Part of a small language model's weights.
Size: 2 heads of 32, MLP 256 squared ReLU, vocabulary 512, 0.854M parameters.
Architecture: LayerNorm before each block, rotary positions, no biases in attention or MLP, untied embeddings.
Training: a variant of SOAP for these matrices, 113M tokens, 6904 steps.
Each number is 128 + 32 x the weight over its row's rms, rounded and kept within 0 to 255. Layers, rows and columns count from 0. Numbers have three digits each. The size before them is the row's rms in percent of the matrix's.

# q: layer 13 attention query, 64x64, rms 0.218, rows 0-63, columns 0-63
# k: layer 13 attention key, 64x64, rms 0.242, rows 0-63, columns 0-63
# v: layer 13 attention value, 64x64, rms 0.294, rows 0-35, columns 0-63
# o: layer 13 attention output (transposed), 64x64, rms 0.269, rows 0-35, columns 0-63
q0 072:175121089117127126116121190146132087140100102059115211094166083132142139126121077157160139148121158094139142088071145138066141114177178111103078118124158170142158068161128129122101089116158139
k0 085:168119105218165130071103091149068087116127108150101162096131083113077125107150132106081132109102151068160074075156097141169127173131139097184152162133139126109157127136134155163149082161131128
q1 096:099124123126099158124140097149109112088156183091154128139145105130138120095149157085164182147177107101166117118090081119169095073096137166057063058135109124100121182127126183104137170142081124
k1 085:108185072119171110102139102140146081117144126204102137165074096087116159167130108084099106131111125145160151134132127120123174190131104110182136136071146163112167135137145144103026159113123152
q2 074:113123141205203111146126075156110128136128092099132156133130152119176092164149161109200079120159131127086163152185138122105131167109096070152100145119175129116126145138152144136177044119103151
k2 090:123159120129071090103105150109138130099135182083149132097136099150191090188145083108121122160149222146174115099107076154113080139122095208161125140148128093114129179128146106129168144095123128
q3 084:148126104051136131058072117057116183113110132171113092128127205070117106153108121142121142110118131171167168118127141151112190177107108124138131136092145159132134110172133104117130048107104130
k3 094:121070160157120104152127197131115202122121092075129097136123204099171103157098166079135155131143127112137085101143116111045117180085116093138155133116134132145167160111093102154089083149109144
q4 095:138139124130122217165091158107162103102094120182120133103112138107132167079079149128130114089121159114078128132159132129142103124080172174155135186124126099158132180088179049178121170111111157
k4 116:129173099192136103146123118135179137126162179177124105121171134096126155126118084064156111122152167107195177113115097195179103138127149137087179100122074146137079097100124137100147183136109156
q5 120:079150114149164090151111109163133084122169113149091175162154135111086096150131122053149102136157141114205148170106108134168129067164155079101129050140155130120110104149140204123125131148161118
k5 093:079187153128073124130122137082075104126195105114122163153093087160165104108125124094185154156128099059160118166153100091151082121075120170146151117105125105096160158107168169148114116090144168
q6 112:093155128134137079155174107112129086093144131100174178120115076131147147188088171108144175174165086128131127191180148107197164130133111148145075174139104130128098088107119152119117065086116134
k6 106:137128105132114087142134162115113205118097178154141128116170183074123092119092135158146147106081135177116208081198120167147134148112133112182128148134134180085172135092166153120155139104083122
q7 103:164099134106116068076117136143135162140146166151117074123117121133119126143114109156133035150144142129164106070168168132164124172173094095142166157067111171193089109150068144154127133084129146
k7 094:112141105117091150175101094074103143142137149127095110109094104160087062142166135187115071139114136134119082133207183160092113134132098125151142175088096112120149064118090147195140142129156167
q8 097:115140118066132031113130122098156125205081073154146112095087139111118180082120127123056111127108099131119150092112172127080121148189108148160134101141129135132065119138076122119138139165154139
k8 082:093109116108111131132128158142086190105162160100210127110124171146152097098111189154134116138089094100145067148114122107150140162055172130069121125082132160135074120114150133169157145125195157
q9 094:172098178105201132151120167081104106142164141160107080164110123098193064183117121144158099144117170129127097127161090121159061140157142164150155087087171151101149108114169118138148097086141119
k9 092:099145141089143157101156087169182061137123106165131134170101157127067192123125170090150147123132101136095124113131158116144138097114096137115146078205080191176103137108128134136101113095184178
q10 109:140085183175102110191154136173136144076166149110180144118134081137090158128153107021123130161129149116088149121116110114152079090145112109087132132146135086123088107137148168159187178140138119
k10 099:109114125126100194135158165127148131095115157059152178168124110102197095086142097145137118150153163138097136141161082149103123091121107148103131114156145082098102144122140136061071191060075129
q11 082:156119113149135109124135096117139132179078115090097072071112138119123105139144128124095105139196085136070135111075178103114130201178076086107110105104107099136148166084169064154120087159119117
k11 086:110109094120127152122102118138193146101118154135170143143143111126114110124102130085154116132137212076181133094103044149092071113131124170115128153125084129148077118020138141121145146093133164
q12 118:084156137119114123151112118132128055109177185145145123154113105141097134117145175126142134179080120117114123154129130138139126056106135109106116137176092151156095106107078219101128223138167084
k12 110:148160137121177137132139036168185133107135147086170171098149148104160133113129083110065098162134130119194185164067158125127094109108109118097141128098084108199085109122116134126109125086134126
q13 101:209108158129137132155086145166173149091084139166112153140171189088093131162098150077150102113127156120162127153090121140198113172081142153130124135091168080154119159129104120118123089106204144
k13 135:143127170096151146148105087127080137121138099121137057113150093205160125158152099127187152111102134112130096178142148093096143146107107144168119187084164142071166133121143083081143040119120121
q14 124:143116099135161107101106119164084071190103114151098116121113102145154192138107150129085135096152126071096127138138122112073170159161136064206102166118135129153143195140172138132099187136139172
k14 116:120118109082138109114172145142107073137078082087147174074104107144110154134151147157099172091111111135092098097135167127098142164136217121118140163143142165169193067204113159113110137134119124
q15 130:143148155123129090159097135078132109199164130111148126093147120115154126156171129114172055179143117114118050172046212091133128101148162114113102122134170142153149153114127160139163139163129098
k15 114:139134103153111200055067146173163132124116100071109082158125052154148077163126111104112142136158095176126092105162147105066108128119120112137090186126131164131113165120105131162121148131163081
q16 116:170062148129122169151129119104106109132131116197108184154175165108142178110084141113113105135135144104163124167143192106086179143050111072124120110104101101080122088114135074111094100163143149
k16 104:191081197130105133187127093055098121130129127114090150134136148134174129114061160070142193158116136106182104147127171102118124160087143152086107127057132153097124109114130122160081115132150124
q17 090:215152114112141141136159134065200156193118074121151163099105081123176180181101144113123104174123131104125156155100114202123094077096168105130107097108140141142133129148098140133109108126149156
k17 091:219132144120152166092107135107157123133204157126105124166113123140116115123144155095135090165107094118091105060132124142104192105076164160109112157083154167118102119124117094090162124163058082
q18 121:140174056185161133159161143097138102081110175118112149133051104104150128094125076132200151119149127109093153118100113126123079142120165110107128149139135095148101110120172047141105102073097093
k18 098:109177095166112162192104092104144100099122137143129108143099186141068139104114112101169128095166160125175148130184081187119141159118135095133123072147155102175057101161106133074138106121091096
q19 120:163120125097116078123112119145055144098111151146170159161138096145129102130158130200117063164104137132162185129054064159126111104158151156105131157171112147147170115105119122039130138098113124
k19 104:139072100106169133114143111147078101048093215098158132121192193109136109126147095179145085168115159142161110144142114084118144108158132152185109153105119128121142149106105109125157099172075127
q20 115:096195124129164175116070106172080083135093137173163064123110136158125096085143105125173126128171183118160168151141110138163074072095144158116121087094149160086120110156133192139147142131121133
k20 104:136178073174100086151144129119113140073107123133153139143128106143142147159163141118133125143198175094150130142102105149146082108128180212109101116133101105138103187167141078132169120037122164
q21 094:129120115128127119106169111067126166088110111097159131148132108180115167140175195144126151116086155136077129110237149176126146170079169094115190164140134135177114166133114136130073135119135129
k21 082:138102153091113109167137117123124149189148139108096114109120148135133102101112083155081144133138121168073149047138147148145150071154142062121209131083094095111114141162127092070088139140059115
q22 100:108061121142158190107095175148099065121132106110081130097136161138111130158165108186142129165096079157129131089158121071121104068140121123098122145168161176088111145098094097159080094092161097
k22 096:135181107175137126168135133142133158188093115143100147090126106093101118159125162149125151166177124135138067148079085046164133140081109133121197164127148076132130160082082156166145130107133073
q23 119:117163125089183100102157132149112140128125186071166136067197141131114147130111113104109120116128126060164101086076112076185164141108131111100126061137128106131127104127089101162173145167156187
k23 104:107153167171109117110081072139145165169124113098192103129103097192175173070118156109161086132050112147172143072137126066132141149099159124106099122142094097114108131119139144162169161109156135
q24 118:088105154086139148096116161093134161109070122118097156173103085075076180093130132096170146115138156048163071104147113134128093105120112157096122164189139141131175185148134173116146140102109163
k24 103:102094150078093179116130148116108180151135102049109080137154098062127158063137145122155135159093170087142106136093069140120159091135153140085177156201110109176125151119108104114108114124110133
q25 099:100155104135131080161113102082097100172104114170139044142129150116109124124146196126080108114047151119139105109116116123211151111117136151092137152116124114072131099172131083131100176172176115
k25 094:170154157153136171093138039091091132131077137103110120152101089137104099118139094174134166158133098165123186149123133113160068103116122129084094157118075102180114183169182159129125134131097175
q26 104:110140156110118138162138194130079112179108160147079093175165128125187126160092071176087138113099122171150118182199118120097170178118119099126148134132175107122097156160069087152166134136123126
k26 105:117145108143190158146179110071100147148100089163157158114137111099163132105117121155063165125147113091115118165140160109064107111153056133173139071075163090139136097172170101073140134108161134
q27 108:131129085105118123116108126108077125106131104069142122079156088101131078123083153162064092133091184112163103166114122083172106113182111126122156144101130123155169213139162113116156128045131152
k27 098:096113075186131138116098128107107090190112090101104139098179118106092100168114173135084081128106191121134126190169129117122162158166144126133151147101093173115167195164176100087161120144112153
q28 115:156105126173168102108134133159157074118121166160154115168098139137124152165096191082114133094132186138080134103103087122114092164126107136092102127154119027124129115095193104154122098176078109
k28 099:163125133079166149180148118102163069108144153171098118156138085124134161110109157130133154069113128188137181182122155179145180133062146141116106152211092090104111126148108114162130149134131178
q29 109:134114094145095111106093141133131129140125133122121106140111156099083177084137058101177211110100121129133115081107077110196125069092079118054141087082099107087151121145153173122139162126137145
k29 110:118156051144135131122096072154171106111136094155169117159097093169114134070180112094127185140142148095170173103067032134166139114127136169105123104126113121143136136116132156127090098133138187
q30 097:127130101096124120090117141102107134104130170123153126121181147056133205146179121162128068081078127142121104182164087164142108173136077181175097168099099144106167125163117102119148152124127182
k30 092:197150126079131168139083076204059121098170097147147162119156139103096074127130114170150105157090126162115087152157131114130154112184100125097144152119143144109136111147217090141099160120138108
q31 112:143177157164185087097167111138089121148118118142088156145166133117164176103051103125163112189126149164093090104121126143075158112096136148107159135178148123114121197127147092145134178142061094
k31 095:175174144139115146172224098104149140131097079110111164120128157141147236101144113118118135102114123128134134141105111139058171121106125071161156143143105198115078147128104107140150134168150130
v0 080:160229140127086114167112099150091185177121094096129151075146152147079103102121051094159106121158143161137096115123161138145172137112142137172112133114098163102160104193141097108096115156098114
o0 089:179115131115170077137142098104120144135146088139092157083137137151146165181156126139098101081144107102109022169183159168073152111135110079110146175101157148156086072113097127146139138113151135
v1 085:106134075102143164145105167089101032130124137160094145114151210182118162130154115167149118112131114070115131147176063063115188129111147114163133135118118108098129090136147157092120108118134083
o1 102:139190132178110100126132111152182156097178157079138074114109095133125167112083157104133168174131096161068115084169180137186173173133171104089129154124153105157123132108082115130122080150149104
v2 083:129198109161118104160092129126117080123135117093140099165103179132130155158177118122200144114162135088170142138161080086178120190079113135119126173184092105147129150099148095067097116108095090
o2 102:158111105086130111082160135108164170166130144141116102168085153150088121141160120127122180159132086146097108102106189169107183128176174082097104090135229157152152087141118162150162138129097131
v3 085:137145101109111163148075136157079172132093137103148087123143111142129102083107115119182152151155155145125131166144081178165166101179107058051090185127108134140096126088076162096092117154160113
o3 100:097145106108139074083083117112095061177168144145104129105139104149140139123148157142086089127113136167177100107111148077111176123137195118068120125138097163160126105209132141096157114199162127
v4 082:132096084129081121144132168126180116106109136082137139100141095096102157085115147130149159108068196116105124076174112127122156102045158123149193131092140122150101141052158166146137089118091092
o4 102:139196129125109155108141094087139113156123098142105127158128120128129141160075109145161138099157135075111144109144087159143098166132213129099126150143067070119162067116169041131115194097122140
v5 085:073108212200090110103122144166123111141157080103079145143127140149131130091132076139133153156106127162201106109099150184123145145160071156149098148067113104094134130158076140125110155124150088
o5 095:124152139094160176195162143124077112140128157135106134142148132090039083115094110126120111177112184129113103177180135089109182100202156170139125151100137146120103167096107177087147122120142131
v6 091:076165163108085081155157179122114155138142164057126140132117181147189124088119111140161118150157146103108123115136108067134068150094122129148105120145119107174102188197095111153175175099096118
o6 098:134132089108150129088096116138127152087159133129172081177082099123124108184212076179128071135148061096123117147114137142147165071140146151133102140182117147100085158093121167125168149138143178
v7 079:179156132103183146127093159178124127123127147083113149121097180137140088112103120149098094148155113103084141164058169169079191116074124180125183139163150098125182106136146168104149114087093146
o7 092:093101123176134095164104199130137106150113070161166086113159105102113183112180140043192155104078080151101108111131139100146118114146114119176140163168140136155114105160111084129142167082128127
v8 087:137142114099059123107195085094217164107109154110111123141155142117168085124122182092173125121168072129131089099114128192136179089120155139157116142177138120163143129134119130141179164106172100
o8 103:117112123159203148112139104122083110161110095109169123159152132113126200131122147115114005099108161151146185139151166133129117127072169143108132131087161105140143123071164132105077157130132157
v9 089:096111131156110128071133151077106145153160101075095191137160142117109129121120039116128182161134142146139074138155107100122129142076105099132104164213142098073126174171129126107145149153088097
o9 101:150153143083112137108149085116108109133109136132155078079184120158075106086204170177058098137102068117158143177168150138121129135149153125102138105060063135129100131095090113102141147143100126
v10 087:183147158178085106104132170139194220146130111128128144107139152145168065130121142098139098201127095139120166103117104110119161151192155145089109194138081112131136155155131139095150164139093132
o10 103:156156093135089112136117121138141114109100125088114136133188110072100139151166119131083039139121134165155063154115177140091077129079169147135139057149125098128102106111151117160190129085127189
v11 090:102115103120098107160144107133154133100152117123151080121095144112112102102138149175102115150146136167111077101115168116106121127130123167170095108174210157047129221137161117200089167115105156
o11 097:123133146096163145139129179083139109089126140146188131128169090072186092150096118204115177126140134152097197157127143131112147141080079146174117117085073104151189105131130118102189108129136133
v12 076:140131131116105108188133100114168161191143111126169117135132125142140117067164129112061082150104086110117146190124163151138119220135127040114104107152071087132130126174126089119161141146149138
o12 096:131105202115087064136147161152099120111196094084079088143126158070121138124168143146078074098127116088105082129083124136090157107118084119131191139149173131156141183104156150129138133124106164
v13 093:207076130121159086103143168111067143104162137115126104124127092121128113077131159126148148156109120084144119134130082098160151126168159125130095161165104122159147087082084137081082156202135205
o13 099:085152149132105104138111144132146193151050152112138128116165127163163123119115105106068137077095131147145137170098116102176099109133143137088144118127088157141147193169146134225199158165146134
v14 082:142081096136149108106116089178169133171121149147064095171102086152096198127073158110085100127101071158115118204127142124202145135129156168148133103089081158116102117120115134129095093146138102
o14 094:108094104090091148129148174147113178141118133128111154157162112146139082114092167115105118072148160088103100088140158125098129160098094163111113082155113043203156148126153164121069158147198122
v15 078:121166114152149152119211116125114180100136115106112116142133159130121087129122137139173137140160158124139060143120127144096117187111063120069107159112111121195041085085099121145122129078130188
o15 092:139099142158154131155089081174147103112117073125114144131153136129070199122161079160168097142105105177140157124107105113046184104135182104130117075099107151150170145135153196107120168147130146
v16 076:129145179056127129133154171094134087131103166122139109117128113206085132122067143156131133152143157095107065117113133153106106109106039132122165119144141175114152093100173091095147125194137080
o16 084:093160127103160117175162139142128162139110159139100132111111134113113158153182071157131126054154094146155188081179139100173142126178149148190169139135108138175083151162153130179106081160081114
v17 083:119116120109113137131115122093104120153154168152138168177131129134101145104115084162112139145137129084137114122105133100155128149098078102154138178144035163102195080117149164135157102101105006
o17 096:093133132141147168171213130108119165112165137052107088190127138122098102120158138120102136066128073139133063104139146197171173114156107103141124164110153112080131107129095129099122120176107161
v18 088:154122117118149146136141152128102150062088126056074118223131140153085136071149118158196125139108126154107161069167152108133121135098132171099154153179109136057110128094098137131144112102108102
o18 098:058117146158147128099161121112134151096123204111175175180146107133082112161148175142098154120120140144095148118133160172147097147201137149132089108095058128153142108197156099115125175085159126
v19 082:105145113098142098072107154164136149080136158107122167154088115135173187140128183118090103091087140108162116130118111112088157137136103170158122128179134161183046140091152134096107074176180164
o19 087:154102074130122145119122142086180079136079176156129129107072133159137124145138098109172130135161148146118113050080124145138154102136119201176167131065142100189136167094153120166153161104089159
v20 099:140107176098142110099069156140119124178129122190109201135106130130145151116146140201142120085168117139109138135175095101132138114061136086183158143129156066152155140109102140109061084108076132
o20 095:143104120080102087137105057141130174121181109151120116112119114108128126132145168090168224096141068158097091146150117130110100120095206149073153139161096109125123153081175106117159095126100143
v21 097:211127087166111097154138149125073143203107124144060156125156138092144118125103121107133159118163162126061109189137146158191109176147135130096066141182126119118154156129113122144137153102178127
o21 099:130074122076067076123086108073121156151171121121085112122173189112147151092164139122099128147124090155153102129156148064194109170119125090132127129097079151114135158124137189129104170101183115
v22 097:082115108096113116097147107098100146161117086126171115121135149115106138085156210099125108148098139116172094145133148152091105172124190157148137109136211118189124131132108141146017114158133105
o22 102:136157112165122126156088135092136119104047084130069116107075097133181122097146120141091147125174184131069147143154151129141093119113158158114175155091141135146133160171189170075140191139119164
v23 097:136126163127092169131089117139133133097134090127145173201081129125122075152092130143103138052112078083100126107092154086147151090103149157117185098113155123097116087085136118176083074089085092
o23 115:123115066142170131148153142085188124097148130118157138211156136129133174082076148106132192117119126146130088151151094171109139123139116185149130119137104159155144041174150117108084125098077165
v24 077:157115159090130117155174153114105143133151079142166132059058128203172182118186161102090111112170094138129144139126147113122140091093128169075165174102130099177148128109141094116096110173096116
o24 100:177119125126087052099128095153151139098051108156108114122168153078138140145109094150100178066094138147127120133113127158139099082133126152125128133174196078156106149112158096077110152142062089
v25 085:131135106142150154110144171095094091121164166132115154130138081181176204073124148096122160148081080076120128103075116144143150116174114148165148163156076096136105190098103156099174102100113161
o25 099:056127155070136093108112141134115106101106169105144068124134121095098136137111099140134101207074122100160097056116151175168099102122116193123081134147101124144106096106090149179102139180158126
v26 084:150107118152136130120109108181118167063149118117123141102071084157163110130164035139135127110101146173104111104146141145141104161115052080110153152101157185102173138084076150138121181102096147
o26 095:149142085110090132111121066146079096154146131152154163148185134116119122106077079139154161121101142147120079117135113139095131141192087166108108106077085187096161130152156075104211104164147101
v27 101:111112134037104135136142113130125090066104129131114153148124066103084135112099144094106160127085145111177127166127103086140190084166144118126110141119105147110165175041101081114182123081114119
o27 107:071121094191178127092180108098107068133123147150096100146152170131175106128055118103084139169114095149095168110135125117152079093111107095161132081159139127129131143079118105169105156167180164
v28 087:075100172125103131156152185150113155165145208090081146143101187045166105110167125112182125162099109132133078076131128100123129147090098144129119083128118154119133138128114072172162093157135136
o28 107:086097172107092141106180110135174151117110144140150157161106106168153137140136146144153084070088092128119188189166105145110187096148182175174113164137117140103154108092090147130094101114173187
v29 105:174133119099148075122132166112133191116114133111129186126149105154097159151163152123135124151128110113146104095031113158172126169092141116060096172111106075154137087100155102092150177069144157
o29 113:146095112126081153135169102142124121165093087125123147190173183080125109162198138146170049171122086114113127134081126082157086069135136110103193132113131156165127094119119143147099133178122122
v30 072:102145075090086141144168122155113104121158183087118125125228151141111098159165102122107175145079181091096078177150090136164108100103133104124131170131106172103133108105078080132135149158139162
o30 085:123103160141124157079098121103129133133134118102146162105118158148150144089090097145145130131155014112196151149144144084113108103217110083116123153087170107189179154148122107122115125148178147
v31 098:074096075183125121189144099160081135100158128120141102088137105094141110159081139142144141186117128130110093173153133190092119138105122152162087112167107215096148195119111094135089119152101130
o31 114:051121155038107124110115126088105096159109105122158166092160139170125148166132140164138165116155143133098141128113157107096146179176115079214091133134140144108153146152125145143144156196094175
q32 080:144126056133158100160152174125104091115132132141099144134124141130102172130115056153122186171189146082118168102159059218150100128128087107130127103159103133105133168133110124074128087161097129
k32 086:133071139140180141132143146247102159109134144176133119117156154154097181112148087094138125194132099106099094122061134134132118151097114086151151171071139197127131101137114108101102131119139108
q33 091:098118186159149082086114125202120105178125174082112082132130138163157073130112154104099156090127124135068137074104136100144185111067108129182154168140146157135147130102107106156109095113155075
k33 090:082143075166120113095115114161193163145115092121188163154128179144096158108146088138145119088129126125126073135097145105121159149141152135164117090147160108160156041189098148140170079171160159
q34 084:140132141099093127157105083111149130139120161081121147117085146212123187130173159091145140168076085165131099083145165095148088121127100087081077157151128087157118127100165181137140176177134094
k34 099:130123101099110115144122099149158109148180122149088151135141174081106103084069105123111149144137113157146139064099147180132120170099117107118111089114069130075118132117165129102087218139040164
q35 085:087177085118078115147133125127114128093102136083155201114119112149122121103165132136129079134053087097122149077181128103110083110164110130090124128195141135106131149190118191130165185160113156
k35 124:126160122156092153159158167113120075106162122083121161132113113130098136099081175145081070122134179126163183122193100169132159124124123131090161101089082107104075155077083111111136175146071110
q36 085:147050148112099127096123160111101169097090169156176106164153146141173158114125115193123156188105135149133116144072077155090142174087146180118151173107113172108126170179108111112140089116161103
k36 159:110094127165107120106128105172149205138110096147157087170124112173136141138151164123161198115105082085081079158094073103095121150155124142149111156143157179130141168181138128129140039123151115
q37 109:117121182083149095141088123153163148174139068151202151078100133096149165100124138130113071132133090103108144156123116144110138058158077146120092102133165148148092108172126191112131181176088116
k37 099:095127172076146162115141138152117132130146157128125062142195182158116131174131158081145155166167186098166127162116130096108181110131138127143103122176090133085147078065130083130138047118127129
q38 092:104076129113157116137093142156094136117119177175046092102112076117077133125172118143143110115161085144161158093090121138160127102183155100117106054181139080093166101148122164113149123149159177
k38 102:127163164178160132085114092123067182127081167078143074157097074143128085128143167149126196156086101089078100087086119119083124102172127146147120137154127165128140129125167160123150149117145186
q39 105:088138138113076189196141115097136163099107102075123151147087103078131128104119136122106099148111137204109153116148150115090193157167130113157078172130174158171094167138157143152135156059133115
k39 095:182123123169087146140157189047120147178126067112114146171118115139119163168179120157157157176127102115123145096145129086106149131068143120133138166129162141109091136158080110095115051139145077
q40 102:045122089111096150162130117177182078134141109123131168131120170129165098101145124142126106095173155103122097093101143122120172104157152133081140079123149122098043177120184169119116181083115106
k40 091:137130196110171173085151163059054126164156119149093105123165066139162154172102060120090132106146150126146149130128131166108076125140060157156133130142137131097184166134093116129126099128094139
q41 087:164120163131182075132108144111089123145117112118106056150146105170089137153117202110126138162172070094095127122077087132154141177118118072115142119152159120123187108068149078110183135158150126
k41 092:150084117153161105126141132218125148080071184138149105146072126155184146145136089146169154170103106112114104139111113116154139112104150098153162184128159193049137163163147134092125093126134150
q42 092:126165066076085131107108123129145111065143125115173173130158100096110085110115083155105106097106192130151153164167147148126070080180123164122103117107106140141105083158155206110176127125088145
k42 120:107137111130141152156162154162148102126164143173134182113155125108158149137117174145113039136109189122118170056128100151178060079134103115117110123167117176158134170093154095134067174120116145
q43 096:111162104078100157131164151053208122151141126113120126117087140115089099088128141076141103065132123084149112097119176158116123066126139064131112099133116099130124116101122213147140154168144173
k43 114:119139097122211119163085110170145115147144116109104137056168130102082146075096117182190130146110147135127135156110138124126072091154102112066074086120087130129111155139165157100103183136108079
q44 065:132106189126152099151138141129067066099076129146133109129148149099145168147129104124117118135131124114148140120112143140102130161109145167194168171145118085101133200083021070088124091131121092
k44 091:124126146139138170136121186148121109104141137125106131103132150109110168091108167160108080167132164170187126055137185119116120239119179131161130092123150118162129145100077093116099110066106113
q45 085:110196199152141154183110111113105161163134113150111176146100162099148103101138104131089125131171130129133136178158145132074057131101106072136116118172186084084149128072076104105126112139122086
k45 102:123159149127121134170132109141112190148116110143166081162121091154140141119088096103162141138086031137121138156055143118142170116136169132169170158187156184172097123166109123163147065131149149
q46 107:151043204121128147106092102135129164068147169104113061176091131163170136128122135150146092128119135136121087131153127157122155146116141089139129165151150147087144205105123076159146095061110105
k46 102:150140095107115158167103181152171145102164118085129153090123157129118059098123097164095081132120167159119153123181149136125108082106127164185093118106101089196136115110081101142079173169138066
q47 091:174164138181162100177134144047172108146147101119131098096147133170131182119075079135186141106087124178098189127146104085121117100173164103145110112126151094144138111116180093138144135188128130
k47 088:112140186071136116091088090088143057099114182150106154124109096158093107126112215126144125145131103098137107172114084189106116123122132122097156117202131088084096115181155108131156099130100142
q48 107:132103105153133140182153147148074065157126171162170095083153069180165138158170108143132098168119114135123122183112135187094210119115101115121126103157117098120141101077146105100121098119113062
k48 090:102134109090190117171121104149121122119152137167135157187121176080069175120107137148060157111071111133089081200162132087167119080081147108111083165153136123097157128123115146135121177104129115
q49 096:131148118165114176123094127108135103054142154170087178153156165135157169102125183129146099113111110133144132167158090104167144134076100116136094099116135124102213128138079187128057075141148098
k49 096:195121094141150166107141079160116155120147095182177147220144144173119145079116120146148105081092140163078189129125114141155096126135116121147140144103125084165100082109132099145162101170103188
q50 094:095100085130130121129108147122110178128096122161171059108144129098138076140136208094141155091126100128088168137096070146132148107118181155135090115112141101194097125087124097126078076136201115
k50 103:131137106092111075096123183112111070167158095161095152128152140081142110138118168143097117107115175115153187099141197163160109115141106128094116106154135107183116148045172110104144210125120113
q51 101:142077055135130085090129116138114170183125120077092143129135136151114117117173102163169127101174095113097084119109128106090143124131182149165155117088113134160169096173053150100065151113153075
k51 103:108099147090116163159176136100098122180118142106149136121141169040118155080133151153060118137159121153114137092079146140132139079187062102133123128140092110131072061125123134070086115137095123
q52 096:197111187141147204117155175120146189097111167112116113144162148110133084118120096110153157125143120192118136142089160079106105093102124169187179114111092098129085122122166130105127145074132075
k52 092:164159099088159086163154114118159139144128081105154172099148163042072118147131142101153138142150163143133173077165161115098120087123148159106141088132155131145114079095104157156108118087032144
q53 097:064148077112126126106101117067177172126131136119123147105148154140107140127118122098111138076139147174147208130171147142147184085136100122109210121109094160093117064149123148135114078071086133
k53 099:156105150162127141112189122107108178129134108112109121165096177124092081138139154095172152083151119217157134142105097146181076115110090223160144101137161155131133154132149152087083118090125107
q54 104:196206134051145078149119077101136109202141141110145111140138100111167115144147171169081129110066111088164087123125181121134133128135185169148109099139131113126171152131135171115130107131087111
k54 097:105081137138138177117070177164123125112140134135090074138179084075160164147170101084079155133091120132056118164084109165133144159133104138152171143137166136180159153150083131130135121175088085
q55 106:130102180136114077118122155088091148186114082194072125140121118169137157139100182128074090096137077220091142099083135116150163149119075090180107152160151138145145139131121098115109131133119119
k55 106:102192099146135149149184153119112072150173165125130171086158149136120131167087156159121104165188191117136154110092104102152070111101099142112131096150158088164126154065133096152157187131144167
q56 094:093186170114053073115103152125164099115137088099143158092142038130165090139107142103139102100130122105153104135103158173156122123170165102140107113111130106101149098151162197145167123176075152
k56 085:151121096119101138140085171176092155094147132192162097102096146140142142143144105115120203138112113105124112152081125108088118184126113156217139108157179134116128165173098160083167087092178159
q57 093:091203111141137157157119078136130117130138128147192129147090101155080144144099126138157157126132096128101152143072187133126166124077106138107133071211099137152083169132118137139135191072107078
k57 077:123144111159196137165107140170174073109122210134094101177141173133168099132160169098137227087096115190105143133134149097132119145105172104107108114112118124120158119116123082146103106104170128
q58 095:167099122146094116204098141110093173165106126146142108102109083139105177101135103160136158173127122096164137080131070144160174138092175184113165112113123080115165157145152105111074091135118053
k58 106:082110107121154156138123130121142078110143106159092151107116112120065130141107161144148097122090182168150199094188126157177114076170070116069100092133097158076147105096098116148115187155105120
q59 094:092167107134149123118120197147215141160131128113099136100168153180127137101137119128077113139154137100133137114075074140096169116126132113134065153176079133114099157073160092158148156146107046
k59 096:137088129080092057113133061149114111181101168130128109159118138114145117151129152213097176149155126102114127141082104106121138108131150154095121123102160174148093133187079088133120120149220112
q60 089:086137167191113167137140116123070119141160121172094149166117137130109143082130070078074109118075116093080106099063109159112161111189183125133131123156093120146099079087140146096166094144147149
k60 085:118169112101122114189176130100159104177153138085138092123152112206097179156131155147101125160076146108182153112131139056150095112140117155090186140116113083150136127136096171119083191129114166
q61 085:148164083125198180145173132134130142146111125095156110159145123145137195150134172128122180165173119100152101144132109133132100132147083098180145143161134119036078101145074103121148126121211128
k61 093:108221132126124190096133078110109091108171141111100161075162128077136095116136167170112081110096137150163124156122131110125198148145138120065160110098076132141134131095166170105143169175149115
q62 092:071107132134178114186125166097104134125103154073108096164096095181062096157115094135115123069109088126131092173157135127161194104181147140130081170111133089156161130109073155136145152160118120
k62 083:142098186121070170170153098150095153126106112161064107112132145123136138098155221123143178158090110093113153099131101141121136153106177102167112126174146064114076102164126140137107181110130076
q63 097:162160115103110163125104106088069192165114116077125121171100127178148134153131135175133050106111141138119194137166132095127111100113100135173172116104102102102083198114153128118134194097149167
k63 102:077097051158142164087185114117127184081059127128121104131115126100196144162129144145189134113149082137085125163169124134072146118121101141143162154177163134144147096171115091103149096142123092
v32 137:143225079077165134137158058150137088137092159141169129149141101100132105107151133150154134182133118137150118130112127085131103166122050090174081061152157156129080141151102139101129114123122163
o32 120:153159100118144144143148150175116105138095191142195143138163140130116064183107093157099185185136174113136137143144129154115089084153080102142074104139103113129080127183080178159159121111153089
v33 097:171115117092099104195085185052129111119131112186116120163161081080089136144153147080123173158150155107085150111130127107107153138124145171115115138116173091084160133076082152085114136153074127
o33 093:138050140091134143198164165108145120154185085162085136124128167107118111162116136113098144112122141157105104075164172155113213121100115152172140113128175147150092141138105110137098112160078061
v34 087:111097119184101157119136124160141165151130100166164174153102101143157067171100127098052135092134159116109185109102063091091094124143122136165095070128129048173111124126106129153168130127121090
o34 083:100126122185100105125109119156112112125144079134116125097137144175097156123096151158149179088128175098074070146198087136148132165092187068137081148096147142063138090139127097153174120100171127
v35 098:122111145091127124109118162093168143137108130111057094116128153154170104155135140103148095092191122125141096119176133116079060163096150155163182118113095141095121151070117208135158091133121204
o35 089:100125116117148123087174124093124109165130156108085138117117130173128195138144228101065186140124077137125133117130192137108123147100138122202150104120095136129112125129106189125112136106211143